Part of a small language model's weights.
Size: 17 layers, width 160, 5 heads of 32, MLP 512 squared ReLU, vocabulary 8192, 7.31M parameters.
Each number is 128 + 32 x the weight over its row's rms, rounded and kept within 0 to 255. Layers, rows and columns count from 0. Numbers have three digits each. The size before them is the row's rms in percent of the matrix's.

# v: layer 12 attention value, 160x160, rms 0.109, rows 53-61, columns 0-159
# o: layer 12 attention output (transposed), 160x160, rms 0.129, rows 53-60, columns 0-159
v53 066:081152119110103130180146113105144111115146089125113140183131080130113150130154121155165160100145089131114091144140102095090184184089120136113048106130145104154083066049147130101192121150120112109164163123147172098158093120129147156112136159127111108168147064086119119222133126144042174118092079145140217142148121110114150160144101122174114075110086140154089075146147170140156214114140143145131132165127135161148159135133111076195114132099118116126145162139157091111184164131110092
o53 063:142103134092111193093135079164137116146189160104115130060089184126146097128138101094111106158101117121156174118158125124117101096172124112063179130107066112082157123170169129150078139137103117161097096105088108127074183097151125068176145099093148167099115141184103164079104133153166111167169148109156036087120178160169133057128152143095105143187165098141138176145136092123145062132156084128123129122125123100118109126160108158070097154116155162089108106097100153161086083120144146
v54 059:048075134100118128164148125117084087099148146130075143137177115228128134169126107132103146165139091106146117181125138136151166102115110135131096098112184140119054114182140132186153082141136055113098201141121061120115147148118080133108066154154127086145131079104120061135169081118138139119068118113112157170162148093152134078071120113134115111168117134109078110143152153105193105163159102106104099105154090130129112090152159144079125169150078164139116190110094161106108121151133172
o54 058:152100142149142113114091091146136154125125110139091129166101106120118130081106082105110138104113168140128129131162097103125103117190116133091113127154099152122130122124116092075141218143095152111133069135148141203132170094128099113172173103092165139103141139118103143137088180133149102095122134145154144036095135151127152195189120172163122170145103091117104153140156118150094139087104118118214133159086123053147097117133111079136161050109183097080135088156138144147179160032117060
v55 060:163138162105084124194159111164070084117144159129062108122098131170157099100161118145152146118119149134164195156156099116133164177124087133156122092099185135153168080109167141090157121165123108088108144153115068099125104127134124156068103119214113129123172084113112100132101117082140142109008107115146179136142138117152148112140142184123162092100051144067111112153091177089168150211152163134141104112090085139122151154142112140152111137130076120149129173108120076133116110136160168
o55 058:096125142128096171130113127160125143116207103113139121141119096110122163097109090136099103165121110124104067132159162131113143079129093156062151121126047138088085161108090100119143189144086148119160123144081157149150140131098139035198148109090182131126101140122125118085111122158165105206177098155119135114094159147097097116106105100134084134158185120174091125092126101132110115062144086146110156112146131086149091090174126123113150139097207141094122153126131172158188189060066097
v56 055:064151049193177129124139122118182151070148080170181133142127091080105146089135115152058096130114083095096068117133126116119170064148175162143091167093095124125068118080174098171096167103138137138195130126142149116114152118102148115170163149052161146147121148152125077125139058159053140138191120151156189141153121083111111135123144139095071173153152107140086145152110090175143170077102132134117161155163180138101104121126141105142130131133146117141121121145123162102160127087142123
o56 057:161101159096157129122114151101094129151108199081139160102150166158156111164125142069177197093160167140132226155125053127170085174136113098119171098184135129168172143164142183085117104143091135150060115120116139135138129100099102148082136143148113097113161156145131120194127193114183153125089147091126074083134169155162186143129142167116195135129079166139182146149126154100155113165139137102150079141090092105104149176131110149126107135117098168153119127131120122114088072191147119
v57 055:115110184092091113185121126138100054142142143092076129179159140175139104129140118109202146152150148133183155160099133111139118158159078077127115153139184138138170176185090141110104070139132095089079135093106097122115093150157071136070066119179134113129145099112128107137138172074171127116031129146106067150102133160165154123114134112170133093130072143060141089127157179065120080148158167104113109128099067096151150111134121148082126087150143157138157157116124083149107095149154120
o57 055:145127152188109126094117136151157171137121111178131133119118085116119163121109102166072102124120125131108092093163179139090185096117100145117109103096074145078086079134145110165155180134132133109214097141143111136100160137166125092218145096111122159157082113111103114104178115151094111110173138117174187104108161086079066169110133133136107132115150107125048137114149087173101150103099089165161154111167172148131116095135092112140182088130149082090105112124162159136220183059105102
v58 052:127126041152182124095130137129171178091136092173180123153097110101076149104095117126078121142136117076107059095159154118060134067145130120142091194072069125111068139113142117151105181117131176155205147100136165142130135120096196097177129157053138150134115135103129136159123090152073159151183156167130145109140100093132115121128142125131083160175195108142143150123090096186108152060102143132107158134169173139105105155098127076137132123102160104114128100162157166107147159105121155
o58 056:131124129118135117121128142070132103161082163074120185083149179177131111144167163078200158115138153132112192172098064107184070180129148097140153100170161138176174136149140130085100101155139118132089115115152146115149119119128076155055130102183122123129147168161117137152155157086151128109140134080124099113143150151189161146145117136109194144123080183122162172146133133120165139204143151102154095145140093093124145146156142141129102136136091139196121146116099088106067053185201112
v59 072:166083203099111106127127126107049133097116155138095126121145107178105174178119188139170170125091081157125099142168166161108157157112148076090078107184081148069142062144116096133150120162173133141098196104148103137114165138090123133124146125116114071171095127132095138230123201195136147123124079149101131151134134196134115117140122121141173103154138111172058084122164124152124131126146131149121137126160126138135171120125144103187092128139114140106124125180142195118139200140090105
o59 068:078089105095147146098136072155159106174161013127102121137069186091115106106145122106087065143126192107157138077144093098125141170156149151092119172039143103106104123109145122162106120081139103116184104113137134141099130081173139141126111155144160132089123134145117197110134105146138109065067154139145110115170130136133179096117094100174122173170119085068106171150134138095143098108118071067157166188095112140140107140130154102084117135090159132088123128091121106161135076155165139
v60 068:043156160142119105113147140123028114133113167144108152125135136228091147158092106147160131150148145133124127153081102158101143148200156187140138104090146127106077173122131129173104121110123065150092119145164177127115127140151135104125146133213112096140094182131139169114131154074195152134149127088108179157153095135111101105046089102158093128180100133183093099109177129173124169155164134101113122129160123118130146063132133119114134207184153131122095113136157112183103148128105115
o60 057:152113114138140134130096051137187079128092098105111121144107115112148087136138126119131094105147121089082107131111126058113142131111143106103104109153135162134144106144102092057157115117168170140120121161086100246111116142174094157159035099083176105171157071095112105166083147150133086058088138130102140116109162143204157145140144187135177172138157103075085119155155134151098119095084129136221147161076119127149123118143104123104152081106090126139149119142140142101171116122151090
v61 056:107152154063103139090135144107152188169125134104143171108178107109096155212114156139115143129146081099062082172134094139138185164116165165077140136192131082145101131118075099168117127139134131120119120143137191156106144126145104128110120151151117118132120141102144196147198161177085133124207092131088187125140115108093127135142151064151072105091180169145129145097116103162144130115104062123132115115139203164133087066159126062112162163105138123150103104135149156100143186164096087